{"n_layer": 13, "d_model": 128, "n_head": 4, "n_kv_head": 4, "head_dim": 32, "d_mlp": 512, "vocab_size": 8192, "activation": "gelu", "norm": "layernorm", "norm_place": "pre", "norm_eps": 1e-05, "positions": "rope", "rope_base": 10000.0, "rope_fraction": 0.25, "qk_norm": false, "attn_scale": 0.177, "bias": "all", "tie_embeddings": false, "parallel_block": true, "extras": ["capped logits"], "init": "orth", "init_std_qkv": 0.0658, "init_std_o": 0.0, "init_std_up": 0.0658, "init_std_down": 0.0, "optimizer": "soap_variant", "lr": 0.00845, "beta1": 0.95, "beta2": 0.99, "weight_decay": 0.057, "lr_head": 0.00984, "grad_clip": 1.0, "warmup_steps": 200, "schedule": "wsd", "decay_fraction": 0.844, "decay_shape": "linear", "final_lr_fraction": 0.05, "batch_tokens": 65536, "seq_len": 512, "doc_mask": false, "train_tokens": 231500000, "steps": 3533, "dataset": "wikipedia_en"}
Each number is 200 + 20 x the weight over its row's rms, rounded and kept within 0 to 999. Layers, rows and columns count from 0. The size before them is the row's rms in percent of the matrix's.

# layer 2 MLP up, 512x128, rms 0.252, rows 363-417, columns 64-127
105,179,224,217,200,233,206,206,210,184,213,221,193,209,196,191,218,195,223,223,195,223,204,155,227,192,195,201,176,192,195,195,203,205,242,237,184,194,217,202,187,207,191,194,220,153,209,189,212,176,192,160,212,189,219,168,210,203,189,253,192,179,199,165,227
108,134,187,188,183,207,201,205,224,221,197,184,192,215,211,184,201,203,223,183,193,212,192,185,205,249,181,178,239,214,174,207,208,216,193,182,159,178,165,223,239,201,173,222,227,198,161,234,210,215,210,182,208,192,183,221,203,216,183,226,193,223,181,201,214
116,195,235,155,218,201,232,208,157,197,189,192,175,212,220,167,177,187,244,229,200,191,206,233,206,200,229,172,197,199,216,189,198,207,195,202,193,182,219,173,215,230,184,181,177,240,197,208,206,220,187,185,225,234,223,207,203,173,191,181,189,182,188,241,142
078,194,232,231,212,200,201,220,215,179,210,192,184,205,216,208,201,208,247,164,204,211,190,215,199,183,223,180,234,197,188,228,198,219,175,171,170,204,219,227,177,183,207,178,220,153,227,193,215,194,248,197,195,208,196,208,193,220,182,205,192,200,217,173,202
091,208,201,242,205,213,201,229,199,202,190,228,213,209,161,193,214,171,199,190,196,203,229,187,221,219,210,214,182,173,191,183,172,237,185,235,169,219,184,199,198,222,189,201,192,184,220,187,191,230,216,154,214,212,183,197,217,178,203,181,222,206,195,186,231
100,212,181,190,201,192,215,245,220,180,198,222,183,227,229,158,167,195,191,212,185,205,238,219,183,230,205,171,200,189,232,195,209,195,179,232,215,213,194,147,198,220,206,219,177,201,220,140,206,210,187,196,200,201,247,193,214,191,187,203,210,206,210,187,196
100,209,190,231,208,217,197,187,212,197,192,198,214,204,207,166,194,204,199,221,190,176,242,198,188,174,202,187,212,220,211,178,218,206,190,169,175,170,208,207,219,187,191,199,218,200,242,241,195,189,232,205,199,204,147,190,176,167,176,195,204,188,198,224,214
104,177,212,198,180,169,201,161,206,193,186,216,200,222,180,199,204,180,197,202,217,220,224,210,212,190,227,176,249,183,242,205,213,195,168,176,220,185,191,188,182,247,201,197,179,196,160,227,195,158,211,177,200,219,195,186,176,194,223,176,186,161,158,188,198
096,179,190,239,240,227,197,218,192,161,223,214,191,194,167,220,213,167,182,179,213,213,182,194,186,212,231,187,205,197,194,203,225,181,213,196,161,222,244,206,177,212,202,193,210,177,217,214,188,207,207,193,229,176,183,205,237,212,193,221,209,198,197,177,210
096,221,221,197,187,155,166,204,167,183,206,189,208,187,194,207,178,192,173,234,192,170,209,206,199,208,231,217,205,182,203,197,211,225,201,207,170,211,179,197,235,236,200,207,178,198,210,209,218,188,208,188,161,201,242,129,173,220,185,178,225,232,225,208,225
100,236,173,204,204,186,203,200,187,200,230,168,165,221,218,218,168,214,241,199,224,178,202,223,188,211,187,211,193,222,175,191,197,188,188,201,194,191,187,186,212,191,196,210,170,202,203,219,200,257,203,188,237,205,195,208,188,193,235,208,191,185,206,229,199
097,205,211,168,208,216,159,197,157,216,196,196,215,224,200,186,205,198,210,236,172,186,218,187,209,222,205,225,155,197,221,216,180,191,189,211,182,229,196,202,187,214,207,169,177,185,204,212,199,196,212,223,205,219,215,197,214,211,173,225,200,216,143,181,190
095,159,207,211,198,223,192,225,233,191,175,191,199,201,198,222,249,182,213,231,161,191,214,187,195,209,188,211,178,210,199,178,196,179,214,212,170,248,206,190,220,190,161,202,213,173,183,202,177,223,173,216,202,198,186,184,221,200,212,177,188,225,189,209,220
106,198,198,194,212,173,172,170,207,197,186,170,216,173,205,181,207,200,237,224,187,170,188,192,189,233,191,206,184,206,212,206,212,197,190,219,179,215,210,201,205,206,199,182,222,187,225,183,215,205,236,183,212,187,204,167,200,219,178,207,203,208,253,196,237
096,231,213,190,166,164,208,233,217,159,184,179,185,188,203,200,196,193,213,239,218,197,199,220,176,235,159,185,189,203,226,214,248,197,233,209,188,184,184,195,212,197,212,189,184,183,161,214,236,225,219,197,200,214,190,204,208,170,154,225,211,209,222,221,194
102,165,170,220,190,232,182,194,186,193,212,205,203,218,160,205,215,194,229,165,186,205,170,170,216,184,193,193,179,197,172,174,200,211,219,174,182,194,204,216,192,243,217,167,169,200,197,226,189,190,199,219,185,212,176,200,189,221,209,222,203,236,190,204,210
106,179,211,182,170,195,187,193,180,182,215,176,196,169,221,207,157,199,224,205,223,199,214,178,169,184,209,208,226,214,214,193,167,188,217,220,207,185,202,218,215,191,187,208,230,183,206,214,204,205,194,206,185,210,147,188,164,210,211,198,194,196,219,186,219
097,210,198,201,225,201,197,180,184,180,227,202,199,175,206,176,187,230,202,209,203,172,181,170,195,208,222,204,185,215,204,182,208,171,175,208,193,226,225,197,211,216,195,159,170,200,228,197,194,163,230,182,220,224,198,168,201,157,221,204,185,188,204,202,195
092,171,166,227,184,174,190,243,245,172,198,212,217,203,180,186,258,181,213,209,216,193,216,195,209,197,205,212,204,193,198,222,191,212,203,201,217,209,185,221,204,198,199,196,198,191,199,230,179,224,194,217,181,156,187,164,195,188,182,199,233,218,201,176,208
109,181,182,180,207,188,238,184,193,190,161,254,204,187,192,229,193,224,214,195,173,211,197,184,223,195,246,208,189,190,226,212,152,193,205,182,198,204,194,216,194,170,187,218,199,215,207,206,191,200,160,197,141,210,184,230,176,224,214,212,203,191,168,208,195
084,198,194,208,201,208,241,196,234,196,193,225,234,171,200,182,214,217,185,174,190,207,240,173,221,190,199,220,183,216,220,239,230,215,228,171,203,208,169,166,182,204,193,212,200,194,183,194,203,183,194,196,191,185,187,214,205,204,199,241,183,206,204,171,193
106,171,221,215,226,203,194,229,183,213,189,206,213,150,179,180,204,229,185,185,165,185,205,193,207,212,208,175,201,190,202,185,197,194,179,191,212,233,212,206,203,195,208,203,223,176,169,205,210,152,231,160,204,212,207,202,188,202,217,195,170,205,189,222,207
087,218,230,170,224,202,219,145,193,194,184,213,165,213,175,208,210,191,194,178,197,229,194,188,204,174,203,235,235,184,185,173,199,163,236,173,215,224,190,215,207,215,197,223,215,191,194,230,198,189,183,189,204,225,184,194,190,170,206,199,222,212,188,216,212
088,197,195,202,205,243,186,200,213,173,227,224,195,204,185,161,208,191,174,205,193,192,253,203,202,194,174,219,176,204,199,199,190,209,198,187,157,173,204,200,177,203,187,180,193,196,178,210,229,188,240,217,202,173,173,194,239,231,170,207,178,199,182,201,192
099,200,194,182,214,226,190,199,166,162,210,184,208,198,199,176,191,190,224,178,235,170,207,177,173,184,202,203,202,182,205,202,209,158,189,159,212,216,190,218,209,226,232,195,208,205,210,217,214,190,234,189,196,196,178,195,210,179,179,164,185,220,196,204,201
096,213,172,220,165,203,180,185,182,186,211,214,204,241,190,218,214,198,239,207,213,214,203,242,217,212,169,248,180,191,225,193,158,188,207,182,214,201,159,205,216,237,165,216,187,219,180,248,187,216,185,213,195,225,213,183,159,227,197,220,224,200,175,174,216
100,195,247,200,178,180,219,207,215,186,199,179,202,180,195,222,208,211,171,141,208,196,204,190,172,254,195,221,186,169,170,208,202,222,187,187,193,215,193,218,207,210,207,176,178,207,138,210,223,192,230,216,196,164,198,192,207,181,198,219,196,191,211,190,190
081,210,226,193,188,204,179,137,154,171,191,234,195,182,188,192,248,163,213,199,189,202,251,212,207,196,214,228,231,223,204,204,186,192,238,198,209,175,224,185,199,199,176,196,192,214,190,225,190,211,196,181,189,178,167,216,223,201,201,195,220,186,191,189,194
106,209,232,216,214,200,210,212,202,218,173,186,203,174,157,200,231,216,179,198,214,195,185,207,202,201,175,134,218,156,211,167,200,194,192,197,222,212,226,226,209,167,211,190,219,219,184,207,181,182,207,191,234,182,192,228,207,199,223,217,164,194,218,195,195
095,193,149,191,219,242,208,208,167,213,216,202,213,181,236,189,202,188,200,215,221,220,155,160,200,196,192,146,227,200,191,211,219,230,222,227,186,226,231,177,212,231,217,211,190,208,207,191,192,222,229,205,196,191,222,207,203,203,194,197,213,179,203,191,217
096,162,219,198,206,223,193,176,204,201,185,200,187,212,186,210,241,183,191,216,211,152,196,226,162,163,201,207,248,183,195,189,235,213,176,156,182,190,183,210,196,208,195,186,198,212,183,226,198,175,190,189,174,189,173,211,184,173,216,184,183,185,184,213,201
086,183,241,194,193,230,214,210,218,186,203,186,227,180,145,231,185,198,177,182,216,207,158,220,193,167,217,196,237,234,161,207,236,195,212,199,209,209,182,176,170,216,222,186,218,197,218,200,200,168,221,219,191,199,158,204,202,232,202,197,189,210,179,195,189
108,212,231,196,167,189,178,239,179,183,182,211,211,226,222,240,194,177,201,190,214,208,203,202,151,180,196,249,196,199,238,205,221,210,205,193,197,182,199,175,192,229,211,223,169,173,214,229,184,214,211,191,181,192,167,189,190,203,227,203,220,222,197,207,236
091,199,187,198,183,195,193,190,194,208,161,243,201,191,202,192,221,176,188,242,199,188,216,223,196,206,199,196,196,207,199,178,179,229,201,186,187,227,182,208,213,215,213,226,204,177,228,183,205,200,196,223,236,228,209,179,188,212,181,217,220,206,218,213,186
084,185,175,221,204,197,209,201,184,193,182,217,199,190,176,241,214,199,198,187,186,195,185,197,198,172,235,188,215,196,200,199,210,220,246,201,193,212,194,209,200,166,206,202,210,195,187,246,213,182,209,232,169,229,179,226,172,222,175,170,199,198,201,215,216
099,200,204,215,213,230,213,175,188,195,218,201,209,206,168,182,220,211,215,173,219,216,219,201,195,200,229,200,154,227,193,201,228,203,219,198,205,196,206,198,248,198,168,220,201,190,222,214,195,184,236,178,203,213,196,192,195,156,178,211,202,188,209,203,178
097,209,180,203,185,211,191,203,213,211,233,238,178,192,213,229,215,180,184,181,202,233,214,154,169,209,204,222,150,185,170,223,189,199,218,187,174,200,197,194,169,218,199,185,183,210,159,241,205,193,183,199,224,217,211,194,182,179,185,236,228,214,207,198,175
099,205,183,211,169,198,198,165,207,181,202,203,208,225,174,169,205,197,217,192,198,216,220,190,211,187,162,229,172,207,220,201,198,204,186,184,175,188,186,236,185,184,170,212,157,199,196,240,220,204,231,205,191,197,186,183,199,210,211,248,222,196,205,166,166
088,201,207,170,170,209,214,198,192,179,215,204,182,213,241,182,171,176,227,220,176,201,172,227,207,210,230,186,168,192,222,176,223,177,232,198,193,203,163,193,220,214,225,212,218,216,205,183,208,212,232,177,174,223,231,181,235,181,164,209,207,204,246,178,241
091,160,175,241,217,200,200,216,201,211,226,197,178,193,169,180,219,213,189,193,189,192,181,172,177,213,250,196,204,194,197,224,234,210,214,185,192,225,222,192,191,157,223,183,225,233,214,244,215,198,217,161,207,179,178,207,197,188,244,183,220,193,219,192,206
083,182,202,207,168,216,171,225,217,194,200,201,220,242,148,206,222,191,173,216,213,209,201,171,252,175,197,194,200,200,205,204,198,186,221,184,201,214,194,200,213,194,231,216,236,197,242,224,175,198,191,182,176,205,154,217,204,206,197,186,176,212,174,193,189
101,197,155,204,184,206,182,213,169,223,223,219,171,166,180,186,235,204,191,210,234,240,174,178,162,211,240,193,192,179,174,230,172,191,201,218,192,185,188,195,237,187,214,204,197,190,209,234,212,193,219,191,198,213,174,179,159,216,216,218,172,198,197,198,226
105,180,190,241,217,182,213,176,212,198,219,176,171,214,198,186,211,220,248,177,204,199,219,200,185,215,209,176,205,213,196,178,220,190,187,181,182,198,201,195,168,228,223,193,158,227,188,214,221,214,211,202,187,217,197,196,200,185,199,219,202,139,192,190,215
111,179,158,209,208,221,209,223,176,164,206,200,202,186,213,213,196,224,215,223,211,222,177,204,195,239,181,174,209,186,218,200,201,196,199,234,248,240,223,254,222,220,213,196,214,227,219,180,207,209,212,185,223,177,213,204,223,177,179,181,196,191,218,183,180
089,217,195,167,157,200,212,208,239,185,168,191,202,219,202,217,169,192,221,175,154,165,168,214,196,212,217,179,193,184,182,161,213,202,209,211,206,192,207,204,216,182,216,212,209,184,193,163,202,197,211,185,210,201,222,218,239,225,221,211,194,172,223,200,199
108,171,197,204,204,200,184,197,176,210,189,174,153,187,180,192,229,205,189,190,224,214,211,194,229,181,224,229,200,193,176,194,206,201,202,165,198,210,178,203,190,193,212,185,185,177,176,248,204,155,198,210,188,197,184,221,166,189,235,173,222,227,171,208,222
118,190,199,247,197,234,194,189,234,215,204,212,194,209,196,213,224,174,189,182,212,192,191,199,197,234,228,191,179,131,199,182,197,217,198,181,207,247,230,224,196,203,196,195,211,171,177,224,201,235,195,193,205,194,189,190,188,185,204,197,223,189,202,212,239
111,182,229,229,185,192,197,210,225,184,220,197,177,181,181,189,199,192,175,215,215,204,202,184,194,199,233,185,199,158,175,221,199,180,206,153,187,225,206,212,237,204,210,177,173,220,205,198,194,206,225,187,211,167,156,249,232,182,230,197,225,181,217,203,204
094,190,179,206,204,205,216,171,239,192,219,192,188,204,219,156,185,156,221,194,239,180,205,182,222,206,200,177,211,210,203,155,173,198,215,197,179,201,232,185,242,212,207,191,214,231,204,180,263,258,237,177,209,210,169,205,216,213,216,191,224,185,206,214,203
115,205,158,216,245,185,216,197,228,214,225,208,217,173,213,179,194,204,209,174,187,213,178,171,193,188,210,191,187,183,235,207,208,187,190,201,186,232,206,228,220,217,234,152,195,200,168,224,188,166,185,204,214,188,192,168,166,219,215,201,164,201,185,200,174
096,164,242,209,163,210,175,188,215,171,193,237,199,213,181,222,196,215,179,214,192,244,194,175,218,185,198,190,174,200,171,238,211,212,235,229,246,209,195,208,210,229,230,201,211,188,167,206,219,192,218,227,195,169,210,210,207,187,194,191,221,217,193,179,174
103,194,203,211,222,193,230,201,221,184,188,205,171,232,196,220,227,189,213,213,191,193,198,232,199,178,214,194,209,201,223,174,217,166,221,205,214,266,221,178,201,142,198,204,239,194,200,167,196,185,194,217,212,210,221,205,194,192,204,150,240,178,209,226,165
122,228,248,202,209,191,203,209,203,229,216,210,190,185,187,211,204,234,194,203,241,218,208,201,211,204,188,220,174,241,171,178,216,186,220,150,214,179,199,158,222,164,173,220,200,204,211,209,177,192,230,185,229,188,171,202,170,201,203,195,151,200,190,207,186
101,198,188,252,182,196,218,156,209,204,198,236,169,200,175,186,225,139,238,210,238,212,211,166,201,218,192,182,213,200,190,193,214,213,181,212,213,180,208,211,194,253,222,185,196,226,187,196,197,232,209,205,201,239,194,196,222,227,178,200,216,184,200,195,183
097,169,204,203,177,222,196,205,171,181,151,234,188,173,222,177,220,205,183,196,196,205,191,179,234,206,245,222,198,211,205,207,210,216,215,195,184,174,161,191,203,201,233,198,215,182,179,221,231,214,210,218,204,182,223,218,184,195,198,195,196,230,171,196,210
# layer 2 MLP down (transposed), 512x128, rms 0.208, rows 363-416, columns 64-127
094,185,183,183,193,200,210,218,181,163,201,190,201,195,198,205,166,199,205,199,203,206,207,233,207,219,227,171,209,207,191,234,233,185,173,189,163,206,200,201,205,211,210,213,175,215,213,198,213,219,186,192,211,184,204,214,211,211,210,181,259,222,175,219,207
103,204,229,225,212,210,207,197,171,227,210,183,196,172,201,210,201,193,217,227,216,184,179,217,186,207,220,231,205,205,189,231,199,221,206,219,183,233,190,165,174,152,210,186,178,208,214,166,219,204,176,233,227,204,179,177,185,180,203,153,202,220,250,208,178
100,221,181,199,176,222,209,180,195,167,201,201,204,178,198,190,208,220,182,165,189,212,224,173,190,197,158,178,178,189,184,169,202,187,199,191,206,192,198,224,203,255,212,219,240,202,215,194,206,182,210,187,171,177,179,182,235,236,188,215,217,202,208,164,247
097,206,232,193,209,193,192,194,193,190,218,205,209,260,191,197,204,169,178,184,244,205,252,218,217,225,190,236,213,207,218,218,213,218,178,252,207,164,189,154,189,237,194,186,229,202,210,242,185,205,199,195,222,186,209,230,212,192,191,207,205,219,200,208,200
104,210,230,229,211,220,190,200,176,217,174,206,217,172,216,215,191,221,221,212,168,202,203,172,202,201,194,197,192,176,216,185,187,209,184,212,197,148,171,194,233,203,205,185,209,201,204,165,170,204,178,167,176,213,180,199,181,205,163,223,200,181,166,177,204
111,224,215,193,185,183,232,236,219,184,212,235,217,189,220,207,168,211,221,170,188,199,233,226,178,181,179,191,218,199,224,199,192,236,191,227,228,196,250,170,187,223,186,183,192,201,185,188,210,208,209,218,229,191,201,169,219,184,201,188,179,192,156,196,198
108,193,196,169,202,238,186,211,198,189,202,217,200,220,216,199,200,208,158,178,163,217,220,209,196,195,240,187,214,186,193,190,231,212,185,243,174,208,204,207,202,195,223,188,194,209,216,208,237,216,208,218,236,182,205,173,184,187,216,224,197,224,231,219,223
093,205,219,160,217,230,196,178,229,184,181,185,211,211,191,192,203,188,185,238,222,202,220,211,215,194,203,207,206,202,203,257,187,166,179,181,192,189,179,192,217,219,222,181,168,183,180,184,196,153,210,205,231,233,197,193,190,197,191,184,179,181,200,197,199
078,213,191,184,195,189,226,196,229,219,198,177,193,193,214,177,159,226,197,231,207,196,212,203,172,212,178,198,201,191,205,169,236,187,197,209,196,163,171,224,213,216,194,214,210,213,191,218,193,199,189,231,201,213,220,171,208,217,202,205,248,194,144,199,217
110,223,215,177,200,198,176,198,187,163,215,182,178,194,222,170,203,193,243,214,210,175,196,187,180,190,234,222,227,193,181,195,170,186,206,172,155,192,212,174,234,220,206,215,201,207,193,199,245,153,203,186,198,173,177,201,186,185,209,179,200,212,205,214,185
124,221,202,190,201,197,185,193,183,192,181,183,207,198,210,189,191,163,218,190,207,212,236,256,228,206,248,179,182,180,184,194,181,227,217,162,167,180,160,175,206,177,236,218,160,207,183,206,206,222,186,213,238,195,212,219,174,195,234,193,191,224,211,207,184
091,202,196,206,180,184,218,193,221,197,208,164,224,219,224,200,200,229,225,195,207,228,224,230,234,179,196,219,196,179,179,224,204,236,247,177,192,199,199,210,198,220,189,219,219,209,165,210,210,213,184,194,196,167,213,173,179,209,237,183,213,164,224,187,226
092,194,178,236,200,181,191,219,228,184,191,165,165,212,191,249,187,194,189,161,146,214,200,182,174,221,204,229,201,206,219,202,222,199,183,189,182,199,216,213,211,187,209,214,185,166,192,208,224,223,212,204,201,217,197,187,211,231,238,154,170,204,220,207,185
098,238,173,195,178,192,196,171,176,194,208,211,189,216,198,201,200,206,198,168,193,225,220,204,210,200,197,210,160,180,245,193,155,202,231,200,188,172,225,216,192,196,194,210,174,198,200,201,169,177,163,210,192,181,214,217,235,195,225,229,199,179,172,196,200
106,205,195,217,177,187,192,184,204,212,189,187,179,197,191,197,198,214,183,199,188,191,238,183,164,192,159,223,189,228,172,173,205,194,213,211,209,192,165,188,229,188,198,180,214,194,194,179,153,191,208,207,143,193,192,189,199,228,206,230,186,209,207,182,158
089,205,210,200,239,175,214,177,156,217,192,172,208,220,258,210,217,221,181,240,215,174,188,189,214,231,184,216,175,227,202,214,211,213,187,197,219,215,205,214,235,198,229,231,193,199,215,203,222,172,175,217,215,162,189,209,201,207,187,213,192,169,184,205,184
114,202,189,215,182,171,162,165,221,200,249,184,245,171,187,227,188,200,201,181,187,181,186,202,180,214,196,194,189,216,189,200,226,208,216,221,203,211,255,217,203,194,189,189,219,224,182,182,200,187,220,208,162,188,179,159,227,215,208,200,228,225,208,178,174
097,176,210,200,176,229,180,214,198,214,174,183,189,237,203,176,231,201,208,184,174,207,211,214,230,222,182,178,167,203,180,210,188,214,199,200,207,162,220,213,196,226,206,216,240,184,172,206,212,183,236,220,247,206,205,212,185,157,192,177,208,215,205,201,229
090,244,197,186,229,187,196,205,212,211,218,171,247,222,186,228,169,184,203,190,203,195,193,211,159,220,208,183,217,222,220,238,199,207,184,226,222,178,201,167,223,182,216,223,189,188,223,198,170,207,184,176,179,219,230,212,190,213,201,245,188,198,203,226,201
104,191,181,195,219,207,198,190,207,156,185,226,248,204,245,207,197,234,151,218,184,231,189,214,226,212,190,193,206,215,256,220,226,194,204,176,174,244,233,213,211,187,189,182,183,219,204,176,185,221,201,189,179,181,201,175,161,208,229,201,203,209,216,191,169
092,240,234,155,179,191,204,186,214,223,214,199,180,203,207,173,199,179,187,201,212,197,165,207,195,231,182,231,216,171,190,214,192,185,173,208,170,164,211,220,212,185,206,199,208,224,203,206,196,208,181,235,196,176,208,194,160,172,198,177,228,229,197,195,180
108,214,188,171,206,219,188,182,215,201,195,205,189,212,177,207,234,213,209,190,179,170,195,160,204,211,169,212,203,190,193,208,215,211,202,216,208,191,195,238,227,210,205,152,170,237,224,201,185,176,205,181,177,214,219,236,191,198,215,199,230,244,150,180,222
098,179,180,196,205,185,218,196,213,199,197,198,196,218,167,200,239,204,169,202,203,184,179,246,211,202,215,210,187,189,193,183,184,208,197,205,197,182,175,188,159,188,174,168,188,211,217,172,172,192,188,187,177,192,210,221,214,229,183,219,197,212,211,209,191
097,211,200,213,199,214,218,189,204,187,230,207,184,179,162,195,205,180,197,236,210,238,186,206,190,211,201,250,178,233,179,185,189,193,200,215,153,174,227,193,212,218,207,204,173,221,174,206,165,147,192,226,179,174,179,206,205,192,198,218,174,178,198,184,179
104,193,217,216,252,224,222,203,206,234,216,213,213,198,193,199,203,177,238,204,165,216,203,193,203,202,229,194,200,177,203,200,225,188,164,185,192,194,199,199,218,185,171,216,179,195,176,227,163,178,236,197,238,197,222,228,192,193,196,175,189,163,204,173,180
099,228,235,192,203,190,193,204,223,232,235,213,212,183,212,240,197,234,214,150,173,154,179,237,189,186,183,222,195,181,183,212,222,198,229,214,212,214,197,229,187,157,212,179,186,185,189,180,193,190,188,215,215,192,180,200,213,226,195,205,173,204,227,229,192
105,193,223,210,206,207,216,198,167,207,228,249,225,203,200,179,159,188,189,235,175,194,170,198,193,218,199,193,226,218,211,204,174,171,178,196,208,231,216,184,210,162,229,194,216,198,227,192,200,232,201,180,211,225,217,174,216,194,186,194,240,196,187,235,195
080,209,182,183,201,203,219,155,203,235,207,153,197,205,228,209,168,172,216,195,172,239,204,200,209,235,198,199,235,188,210,208,216,182,175,197,231,199,172,219,229,238,218,193,211,207,166,169,185,218,199,192,210,205,232,181,225,206,213,200,190,169,220,212,214
113,218,182,210,181,189,203,199,191,209,199,177,213,233,199,209,179,232,207,207,211,200,206,215,240,178,220,207,211,210,210,202,170,188,226,164,193,176,180,180,151,157,206,185,214,181,216,228,218,208,168,199,187,192,189,219,200,235,197,200,193,170,212,231,157
095,192,218,178,223,162,181,178,211,152,218,214,205,233,191,199,222,223,204,229,200,195,218,240,204,205,180,179,164,194,177,188,205,181,187,202,204,216,196,229,196,228,189,196,197,229,202,206,195,193,219,175,180,219,208,213,206,203,204,186,160,198,149,195,221
120,194,232,194,228,198,196,210,201,199,193,213,209,195,175,234,159,172,205,168,192,191,191,179,214,186,217,193,225,199,215,161,195,197,245,203,206,219,234,161,198,189,209,194,222,218,216,228,229,189,260,187,177,185,193,212,166,195,213,191,183,189,196,224,176
095,197,188,178,213,205,189,217,188,181,202,210,223,206,187,194,217,186,210,213,203,200,208,193,212,195,188,241,198,175,193,198,192,180,185,185,177,232,187,202,179,195,186,221,155,212,224,160,210,203,154,181,192,180,194,202,195,199,187,238,200,198,203,205,151
107,218,210,212,200,242,228,241,226,201,185,194,217,157,165,190,187,205,203,178,230,200,225,221,215,193,214,189,160,192,198,207,206,192,179,196,202,234,223,186,209,175,204,168,172,208,193,260,172,183,199,196,180,216,212,190,186,166,196,229,191,220,187,209,210
097,215,214,188,212,194,182,182,216,208,220,222,163,181,197,186,206,145,184,202,213,201,181,181,214,185,173,162,179,201,196,223,190,213,186,163,191,207,202,210,259,168,221,202,231,198,202,194,192,184,156,176,170,206,190,216,214,169,196,191,191,180,178,212,210
098,198,215,196,209,209,194,191,170,236,194,206,216,195,206,176,212,206,197,229,233,191,183,184,186,218,189,224,179,196,179,227,233,197,204,188,212,195,168,210,208,180,221,201,219,205,206,220,227,192,200,232,218,245,204,230,185,190,202,165,203,195,201,191,202
091,236,216,186,160,197,220,203,185,200,191,219,196,176,227,226,183,183,164,212,212,146,194,215,213,219,189,206,209,198,232,238,168,193,142,185,186,179,187,227,197,202,242,207,194,239,157,213,199,216,191,200,184,200,213,183,204,216,209,201,173,208,200,198,218
095,217,159,195,204,215,205,183,214,201,157,209,207,172,229,190,189,198,173,198,197,171,192,226,185,153,198,172,188,215,187,188,188,161,176,193,192,194,212,213,177,213,204,177,229,236,205,228,180,184,185,237,171,219,227,205,238,209,188,217,249,194,216,183,207
098,199,194,210,198,229,211,179,176,188,207,154,194,184,189,203,179,219,187,219,176,195,165,201,188,179,229,237,194,215,191,195,225,203,227,212,191,204,181,190,189,205,240,218,227,209,208,183,201,211,231,194,195,175,256,227,239,229,199,195,187,182,204,229,187
117,195,208,230,192,202,186,202,194,174,191,221,187,205,182,195,157,247,200,189,199,214,167,206,166,185,225,199,221,194,179,184,193,158,197,175,201,182,193,182,222,233,201,184,204,206,191,217,175,253,186,189,219,221,190,214,188,182,217,201,212,218,175,206,182
094,243,183,163,175,195,204,229,217,191,211,201,198,185,200,168,195,196,202,207,212,205,217,204,220,235,218,158,196,228,194,207,150,183,187,193,200,205,215,226,218,227,213,230,202,187,186,204,208,237,204,188,230,214,208,186,236,189,170,217,226,186,178,216,215
093,219,193,174,199,168,217,203,194,187,171,199,187,207,206,178,186,213,199,204,212,182,197,218,191,160,209,230,216,183,224,172,207,182,188,176,206,167,200,238,183,194,231,197,256,196,221,184,183,212,166,216,204,222,215,181,212,209,209,167,213,208,218,170,191
110,211,221,212,203,210,178,172,199,180,147,185,215,207,226,211,189,242,191,193,224,194,214,246,222,203,175,199,202,173,216,167,189,207,223,202,197,184,202,223,207,193,180,174,224,207,218,192,209,195,174,180,153,199,202,210,232,174,171,234,204,210,209,225,173
113,181,218,189,155,197,202,213,176,215,183,201,206,193,193,202,176,218,224,196,220,185,185,200,216,181,200,207,227,226,231,171,195,193,189,217,175,223,211,231,195,231,185,172,170,211,201,237,213,226,204,203,178,212,213,163,149,178,190,193,169,177,171,153,192
105,198,160,201,213,188,206,207,229,208,188,193,234,186,215,204,196,194,165,186,200,204,203,215,149,196,187,208,203,196,229,212,168,162,189,186,231,221,210,210,209,220,202,192,249,173,214,226,212,190,191,185,162,195,217,186,184,207,191,182,238,209,198,187,178
111,184,185,203,227,208,194,139,187,174,170,194,188,191,210,183,181,213,198,222,210,186,188,206,209,204,220,176,204,164,232,184,233,203,176,203,214,200,206,178,219,157,192,218,229,218,227,173,191,227,200,218,202,213,199,235,210,179,218,209,233,224,188,175,196
103,196,188,216,192,178,197,176,207,184,190,192,208,212,180,215,206,182,190,175,165,234,179,226,204,181,194,172,202,196,193,215,180,191,208,202,224,212,204,210,199,229,184,210,222,211,179,203,188,200,165,169,193,215,163,182,239,195,199,200,195,197,156,194,231
119,152,182,187,194,199,212,203,226,203,204,192,199,207,203,193,214,198,223,202,201,177,170,194,177,173,166,212,222,205,217,204,225,160,219,186,203,177,176,185,201,241,196,180,173,210,198,178,200,186,203,193,179,226,207,210,256,217,208,197,221,235,192,210,180
086,193,205,191,223,203,215,188,187,198,198,200,199,212,168,173,192,194,233,220,182,192,199,222,236,198,195,227,195,200,215,211,204,223,203,200,217,216,226,202,178,217,194,184,209,182,224,199,173,193,187,229,213,241,227,180,180,195,185,206,171,183,199,208,221
103,172,192,205,227,217,181,194,197,195,215,192,191,193,193,220,216,218,212,190,191,177,229,234,197,187,187,186,188,212,201,226,181,197,220,204,194,223,178,230,178,217,208,206,205,204,173,195,220,162,215,201,202,207,240,162,169,189,208,212,251,189,207,177,219
100,188,208,222,223,194,210,196,234,216,211,172,199,185,219,195,198,208,213,200,179,188,217,191,179,161,185,184,176,210,216,206,183,203,209,233,211,210,221,209,240,204,259,204,181,215,236,192,193,185,184,191,207,232,175,168,207,157,164,221,194,193,176,213,209
094,209,222,180,220,215,229,205,216,182,193,189,241,181,215,176,192,171,186,189,206,187,224,189,212,217,200,223,190,215,219,174,168,191,179,201,216,246,207,177,175,182,188,236,218,193,207,169,196,204,194,209,222,222,181,209,188,214,215,169,181,174,190,212,235
102,203,198,205,202,213,204,193,184,201,203,196,203,209,228,172,172,221,202,170,201,218,182,212,195,178,222,209,214,195,177,182,182,200,232,200,169,177,213,239,198,243,208,177,172,196,189,187,213,236,226,245,184,183,216,194,223,215,230,187,188,192,209,188,230
114,239,221,189,201,178,222,215,210,234,170,192,217,182,208,208,213,218,204,209,195,229,218,190,222,223,228,199,187,211,213,191,214,158,166,215,166,211,186,178,213,187,219,228,186,198,204,239,182,200,220,218,189,216,216,195,150,206,182,192,186,176,204,200,166
092,212,168,197,217,226,189,164,218,193,215,195,225,193,184,191,210,174,216,215,194,192,152,176,158,197,208,189,207,197,197,176,157,215,147,207,211,208,205,224,197,183,197,202,180,226,212,199,207,214,210,191,170,192,214,190,250,234,205,204,166,210,173,196,187